From a checkpoint of a small transformer trained on Wikipedia.
Training: a variant of Adam for these matrices, 345M tokens, 7544 steps.
Each number is 128 + 24 x the weight over its row's rms, rounded and kept within 0 to 255. Layers, rows and columns count from 0. Numbers have three digits each. The size before them is the row's rms in percent of the matrix's.

# layer 2 MLP down, 256x1024, rms 0.0899, rows 160-210, columns 640-767
103:118127138111101142116139119105103123117099123131139101177141139156125125132128093180117094138138111140103140120145144152098147131162174095139128119103137145121121112109145126140083100121127138118114140097127111122187149113110132102154100149125094140150109143117110093102157150121123149121127144117169139130137143085074112092133126135146099107134140155137149129114125117165107095120078
104:098140123110077149151131139165168121116097141073141113122122143123117129153124136114089117116106157149116112109168155133133138095146128106122105142170166119105162119108115116100120117168133120139159115100153105152128091068145162120171167119136136123109099123138096087160168137112123096095176151161129140133153165122153133139164115104146111183134095135116142158148102075144101150177123
100:145149124140134139172129087139108150134141132143149075188109149139142111113137135155126127137149125130139144146134143132089078115146152124124135119122105095132145120108144135136131133110131122097144132121140153103087089180117141125128094157113167150140124053129140153147121134107134129150117116156114128122151125112130127119089117175105129099126106123131159060126101171113094105134120
102:133148135165074123138120096091151085127188138162112111138104117107156144082136152137138149142125132159134101122146135136137131144174123103169145132125129105125082173143135127127124079161125081145116141102139094106132148128126106109141114113108143130076136166106156153132112156140121095110139121131120127139123136142150112067094154108118106130122111144140152117138132128147147105119143
104:122162139101151122104108149113164109145097051129142128190145138123140109126134125103107116104126163130098133119123155118144091091149110122131159092103154136128095183127099098114136121152140096112181105143122148157128139123120144127124165121119105122135173107132120127151137130116104130131114135087112155110170128129107150140132134182111133108117179115127144153148140156154122132136141
102:136146079097140112139129125102081120145151118056114137134108134172166144158135156124128127121093185131108133154145119122124151082176145135088120145121144115110156138128106105118156121172113133123110087139136121106112113120105145106113121123103137135119072092113109127117144189144141125137164122096063116110115117147140161082134089104083154149135142139129140127115141143123109082124124
101:159122095142149130135129115156124154132148139088120118074148121092101122127117094168126156139092134135095147153124104133120118152148132104152162110136153067113146115099148111121186115131136145192170110137117141137119122130115115128123128140078175119130118086140156084099159124124105097112140080140116127131172135113120111073166159081106132130129078138129134110086102137125151135117133
103:122124120136153118130125173105075136203165143082144123094097148146146102179127095154170095133148131107128134106128144151079146130139145121162129136092131101146138136124121136181102141117135115091190144151133116104080138118106121140123142132113123147134112100153092175134127132144125139150148161114125132123133138133139096100103116177085109130125122080134089119150118126092095121125073
096:111154104099150123156116110142161130116127093114139104137122098113154101099157121092118109130115098144107130159090090172154140108120141132129115120082121102110076096102140132127148142080140126127152149132125171094121168120117110130134100122127125124143143120128130084129161088136157121118136137149143144124142156147103132109152104151166139160133096140106124160161119101138094115158121
099:135133138158068148157122139110084091129112127165108104146138142131125160120159106112122127159141159110123087076128093126079136135137112172164120121108139093120156188111130106162147174117099128114133120111133114129121128183112124138131130133109137151142158130141100115130081125135109093102141140192135133132091126078125111107123116132126138072133132062143183107138128131127155123079131
103:114155085153095147137138136128128083147127179062136144112141137101121118101105096125147091102132147114113122158165125143131129112152161120104180150158138154158122131162106112054148136153157162139106103102138099109116133121142161089126150156168140155177091113114145108097127143129154105091143114109110128118103125122143137136142169146126119119120148086116103148144118120142102127139135
099:133079129161119111108133140135127121092077133134140100139113106144104110142144120108137142102096125152130066175123148122144094097081149129101166134130128137128123130115141174128149118131153110137136179133120090112113128119100134140118103149150125088148128147107146150112118128132081120151122147116146121114165114131143113143098122105110115125129155115127088141129136150137143156118110
105:123111138143122091135131169139130092135137131130120117100145101164123161130133160133123146125132165106140111145139121128155122118107113126106118159136145075126130148077166124165117121138173108134101157166146173148096122104122134154126156169108153118121109122147151099147099151137130145101135110128104121163139129113140141152150132114148137114125135153127142161157116122137119142130172
106:147143112078064058090142179140107138142132151096167114114111103159119152175143107156131113171140115180129131154153129148103120103138132125136094110117110072164151155179140121092087153094159160146085139171121146187127096103162153122131138158134130165151128122132141140151123118127113139081111090140137128154102151134165145137134137193113150106141131185133137116142151143113101134127130
100:103143123113072140148125108134127143136124122146160118155113109134150115084166126141122153116108140110146190145172122128161104130105167147134147158075089109155139107089105098137174125118124128112179134093140179111145129154157189145166122161137127129094091143135111127107119094134156140143089129123132127107083113127079106110181150147150106097136152164115148078100116131113178123134160
098:155150122115078112102131122114106110122122126104152129108132123132187100109143119163123110172152095094105104111101111169127118123133162085123139170156150105139108127132139127096143139123121132094142131125145151118105117076162120113171123087089115119065122096136095129092109117110132111131129116150142114135125173169111155168128095100171127101139133107105099140171148105147159142115098
096:107093122094093143153112104123127101119093157130115108142129131125162111152093121142149105168121100187132175102149133104162088140151140107112152127111118103137135099113104171115117144115141120086133099107130123149092107141143107116114126190158159133146138134171142118161076132112112134135169164116134154122117135120138107210115124093090150087128141116114144099107122092137099117110138
102:127134105094119120149125155160151111126174167166131156149125087128131135104122124133140134120117120149172100110157119136126095124085118112157159101128146099112135159129132125075120159113155102117121095187138130095139120176074118129114125139165150133153130122098138103146137129110164119115130126170127144135129150104148122116096090122121163173122070120124104076078152115111178134123126
098:103103117121142126145141124111144100075164123080079170128120099149122149137126159149178153128143141157129165184096141142157163127130149081094120169152145104117140081131145154151118117066116132123134149141143196127082145118114110110114144076152123109115113119116159168127131070105098144125128158143104152141117099166092163151154138113116126110121106169145159120106104110129126100140106
098:100119083138087141085126158093129101101160164131138120116111151102163095108106144140105109105129117140110066179127110129079075132127121126148135129141147149081106100178096127116108157102147098150125113151139120146089099156130134098116113102130155124126122144129102103129136146115111113098127095099170150179086137145156107092111109110066120153135147136119163125112116104136132093125099
102:159085152118150121101111142161115132095136088129123173104129148132166076142145106144108138120142125128174179140126165120129094111149191079155112060145147092171132174169129095114133115080123146089165154154122104129122122171120136144106125113107103116112138143120118147145149113127172133137120148157159113124132133134113116151136157126103130106138104079137133100148166125117145106137163
099:125104137148114135165123123133120131059134136133143164119116152126158153117131100157120147141105081116137150118150100126162108079166125116146102118167103156109196125157152140114199127111132125141092099186137157156147172149080131113124166111156152109095124135119140134149159141122151193197119112112089082182137134133170145159117169131104128140140109113127134110109098109104126136101097
101:130101155102117123169152158138125137128123063158136100142071109171127130146132169117103162107112141150104135140117156098125158125155108149115110127134125123152139113125083117137125126061099132131109142157125113143109102094118147111119142156146114135130146144148099129122161134113130111111112086158135119112134161130190114134112115133141134141133117137133169110125156115115134118099101
099:153172151095110125159133133148149143143144139097090111111130131097123129111127119124152127146077096085162126145142136126116098118123116081142116134170165136103118138119112111156137101115136075147136113121138144121112180098114145084087111124145103151167084104175139128104117147128144116168115045152106097144129159137101066119106086106122131124139119127128104115100148144160132101141155
101:112152178168117090120131118128120121142096117105163103094123120161120121111129153166123160134136062099114090078149146130041127109151135111163106093162129150113185138117122121149129072106127084103095109099119153134095142129139112144098169098120071116140147086131153113130125114127154107116135116133150159140147133140129167142128084137077112161120111130120164092102087122124136158081145
097:136108138117122139142115149167125107102177134133111093100085121126144111113173119132141145127098143131122146160150149132125108126064170099121143134153096133101128134148109161089104131168142142117134143123135091167113130160121147156093149124133129127123103088159160153119135108136099083140114141089111145133196179138148125128140126111116125099136115164138114103110111132142143112124125
103:095114088096102112119134140087140126063139140143087125108133104132159129135129164102122112134097133117150100157104146126129132126146121163160202099158153100113073125128144182133160155109112128114132089121118153134144132176120184112167114084146160163145126128126154139117145157136139104157132147122111154114093098123086110129142126098144135104140083108134114097147143118146109144111102
099:147152173137126110134102106150110122138153145153101095146122127124146103113179126100126111174118124069148168116187108129142128090105132115102117103173145114131134111150152126118087101124107104132103165136137139096085143089097134124161110130104116119103126133172082132139141160126119142168137177121146117140159142136089132171160152146131137145117081133131146132099112090134165123138108
103:139121096117155099159135092124086091111116119099125148124143124128180131118118117088141120170116142130127119132156168123101135117162126096098129082138143149107165113151157143164106108139157184133114135141133131170125171181117123129129144149159152150127138101167074141123166140122130141107170117107162122133137132141140091149117117138100140107122123132130137175112121150134137188156088
098:124141086137118154141126125150126146094147118096105110137114121142141116119169166147150113076152118139096127139163115134123172153143147137106097092114140176111141164129179116127095144120132097094092178117139126108129112122186158098133130154136108150114086116150145117116149153133123149146110111096065126144172081153120109189113098104124128119124118144133112106109099151074132125123148
098:089126127117132125125130151106072141117140138133144151142095087084062137092135145128089117173146123152134141121105183152124114113127093168099147129105140111204115101132152102126170133141157120120106134172136122117099163114107087122124178128171137079158128177092087157107096130132116165148073106135142185145116081163140153129108136153104127137126137088132135071136133127120158133084128
101:116074109114129130143148159121170155107149144129082141140126108149158155136139091126110101138132120146111101138119144105098157144117175119112155077078138134134139115179108134135112111153163138112113111110094132111163108143129076140113139099142135079111161143055172128114174105123110129143081182124136149093134137112110156076115077152157110106122174142138159097165159151173128114171137
099:117149146085085136100132126150106153112127108120191126123104128116119179145107126124147141142129130120173129140093116148133138137130087178156102170156115105133116140125121117146129113138153068130155175154124144125120153166100102093126160142154133123099095118080122163123119137133127139124065113146113149131122152108094176140104135121139125122124140145119128129139101113126110146144085
100:082138066143120163129118138139108094128080115072143100084169130171131133107094148080102086137163097062154130103092135139110115131124097103131201124071159102117126128137094153122122148125087121125084138146109148103131148140144126120175124113138110096168193078134139106126105129118097125141140143100080109141137126144120113155121110160119094104128094137131157127136176161139133151117103
099:156106144109162144122146140096094111129109111134155133135128117103172122105125128154166078137174120113083138127098132115094143134143071139120139137159102132081153129081150151157107122127144127118163138148131114135125132153135154134114105099129135122102173142120121117134119127128130146104150147098118154134117085170178116096128132118122133148133105151130122084103153139167119106113073
102:117116108120136107116136123146064124166146104101101131177164128151130106120081084130135124075161130096099119091149107122092117144156137088126105178096131163166138166157153111119120126157124146117169112136107168148137105095122118133166154125156116112073153144117139138160131126132127159123096151117160132124138115152149144100137134108143117116132133139134144096149151114132142093126113
098:135128139111137105100127125112139130110092142173086151158122142144149104161159133116140124119116131110083106150146171176099144112155149125129136196127133157106095118129132129118180184081100114082115135155128123110133125142134101102066120142162114163130117140162118168143121111118109098096122125103170175149095137126134107138166081122098138133143128088119164153141088113112142124138169
105:118115114087127120157131149115147110132107117106150167116111117098123155141138132116123111096102147136127116107179161135106097105160155120140160154089115124138099123116101123115134147133110113108119146193119072092140130148139105166158127147134135107152112122147100137132125126123171130112097139127098124099102074097168155136100110104180183105148107092141114116130142110137165107101131
102:141160168146128128127140101156133139126147141105135103169098141082129163115162123141097109129158132176143127110126123120129103102156132132150096141117168132136111140135152132108120145173114116161133134158120150102137111125079118108101133133119122105133146189114104113114124181139143111136122107183131135108159117088114161132147164096140114155138132142118190177132167182126136145113146
097:156116157115119147143116124093134134073144146102137130121105107120155128119159131088125107137131115171112121120115137116145112141140173132128150144110080148129144175131107132142114151142094161079114104120125155136155144131124138062140056126109120116105144103102081178122102115133136123157179105144112112121108124096143135166130152121089099159132136097132132119133110154124110131130134
103:104095125135130133141125101142109118097146106132133116110136110144169109147118146129122147122155104126089138106159168137101132153126109112116090135073125134147128127116170121152102149148150099097151108134155119124156127107103128140125103139125109132139123163139132116127147141122117103141176158138124161132118126183064143095110160120087125080139128149123133100115108127070094128107129
102:140105132151120105131132120114165128121147145181139110120198148128169122151127140155140147136110173120153139109139169156164097113122120146132081123179071141138100125091139135140112104146126119148107126145115121158132169110137110126144155087083167135132127159088112103092153094132116148159144123146145111112198144129093139142140160132147153116119075145137156124123118109116086125150091
099:108169160128146119162147158094134129104084166128140122127141114129116137124134092124111112083126108155143124137126109133154149128119095166157138105115139087139095162119107160149162127171126184076073140149139131137171184137142090142099098113133117134147181155141106114128105085135112163166103061157153149213130101081131179129127153139146144141133145118125160096104149140113140144161100
101:144128167155141124153118097154103118116126135163106150155082158168165115167142163084142161100123130179142194128123149109158114152116107128152154174149140103163134111128166063161121098151149136123099137078141144145127120106155138152127160126130141131154157125135144160117117155137155139128137129169183150120126195143160134131143177137116125106133156115125118152154112128142123119118085
100:103159119103127161131137132137143135096095121162140084165138110112129126103151105145109160129190139142081133096124123093131140092120103153089082139110134108089097114120065133179109179128157104127103160114142125135143117116111088190138108196160104146134098120139143140149097149127150132163108052086157150179123176113089128120179131117149110156130134103119108116160130114114118165132166
099:129104155156104119178112107144150113127131104152141185081111108148122167104047094137103132117132135094159115103108114103169120145125103136074132152121126122102113155110102132087161119118140160155141115107132131119127131153122135162126117124089117068135102160150156120108155081145115130123144130143109148134147129129132146140095136134120153098130142125130093131140137100133127112144111
096:079120132136084134102136134116143122105054100101122141083099174154124100126135085103139157125186109137093101129087168127123133145146126103118109138156104132104143108115086130146127159114115129116109107110142116140143155120154174117127128128119140120147107110127088127117142118133122144165070116114131146150127135133150111156125126122117121119125158101133121108109147133112110128130092
096:139109149137125116105127095136173148160104146151116100129119175129095125077110132104117092086094120166164148067132074094111131143138094143156105113090138167111151158137098169150134103167143104096081097074110062166134134142111109148109131094156155064121115122159141111141128099121111135097132154112133135136132121106116131137106099133113088120121105049126134098137105170125117096099113
096:151110183158163115154112151151150180116110170114135132131106129115154122117081155102150109130153146138145171131086089135133153154158148124127096118151166139100089125137111111118104094159143130132143165186139092157151100092101137109117039132065139122114141116144073137096161118118130113114114128116136115122126184122092111128131144091111154145128113063114126094132150156130141154107133
100:101120120134122193117122162093148136154132085073107118164092113139177122123182155102100171130127137124120137179120125090157116113153123116119173122144167112140130081111158130156142136084112054127124140148110132139108144094139144096120087130175158110149125145098105134118135105139083105103112105100154105106097126118113149100122100114159142119133143140123083156154113109107144126130149
098:121162153167144149109130111092111135105130144126101139154147114163097102130168103163126133132115138162150158121155146120136086162138170155137095142142136132111185159110113054126162119150118123135129096082135119125138161109120119115119132145080132165105147135138135099128124153133142155144103144096114116135117122116105160101145121127134100137129092099123098126133117114125081157137117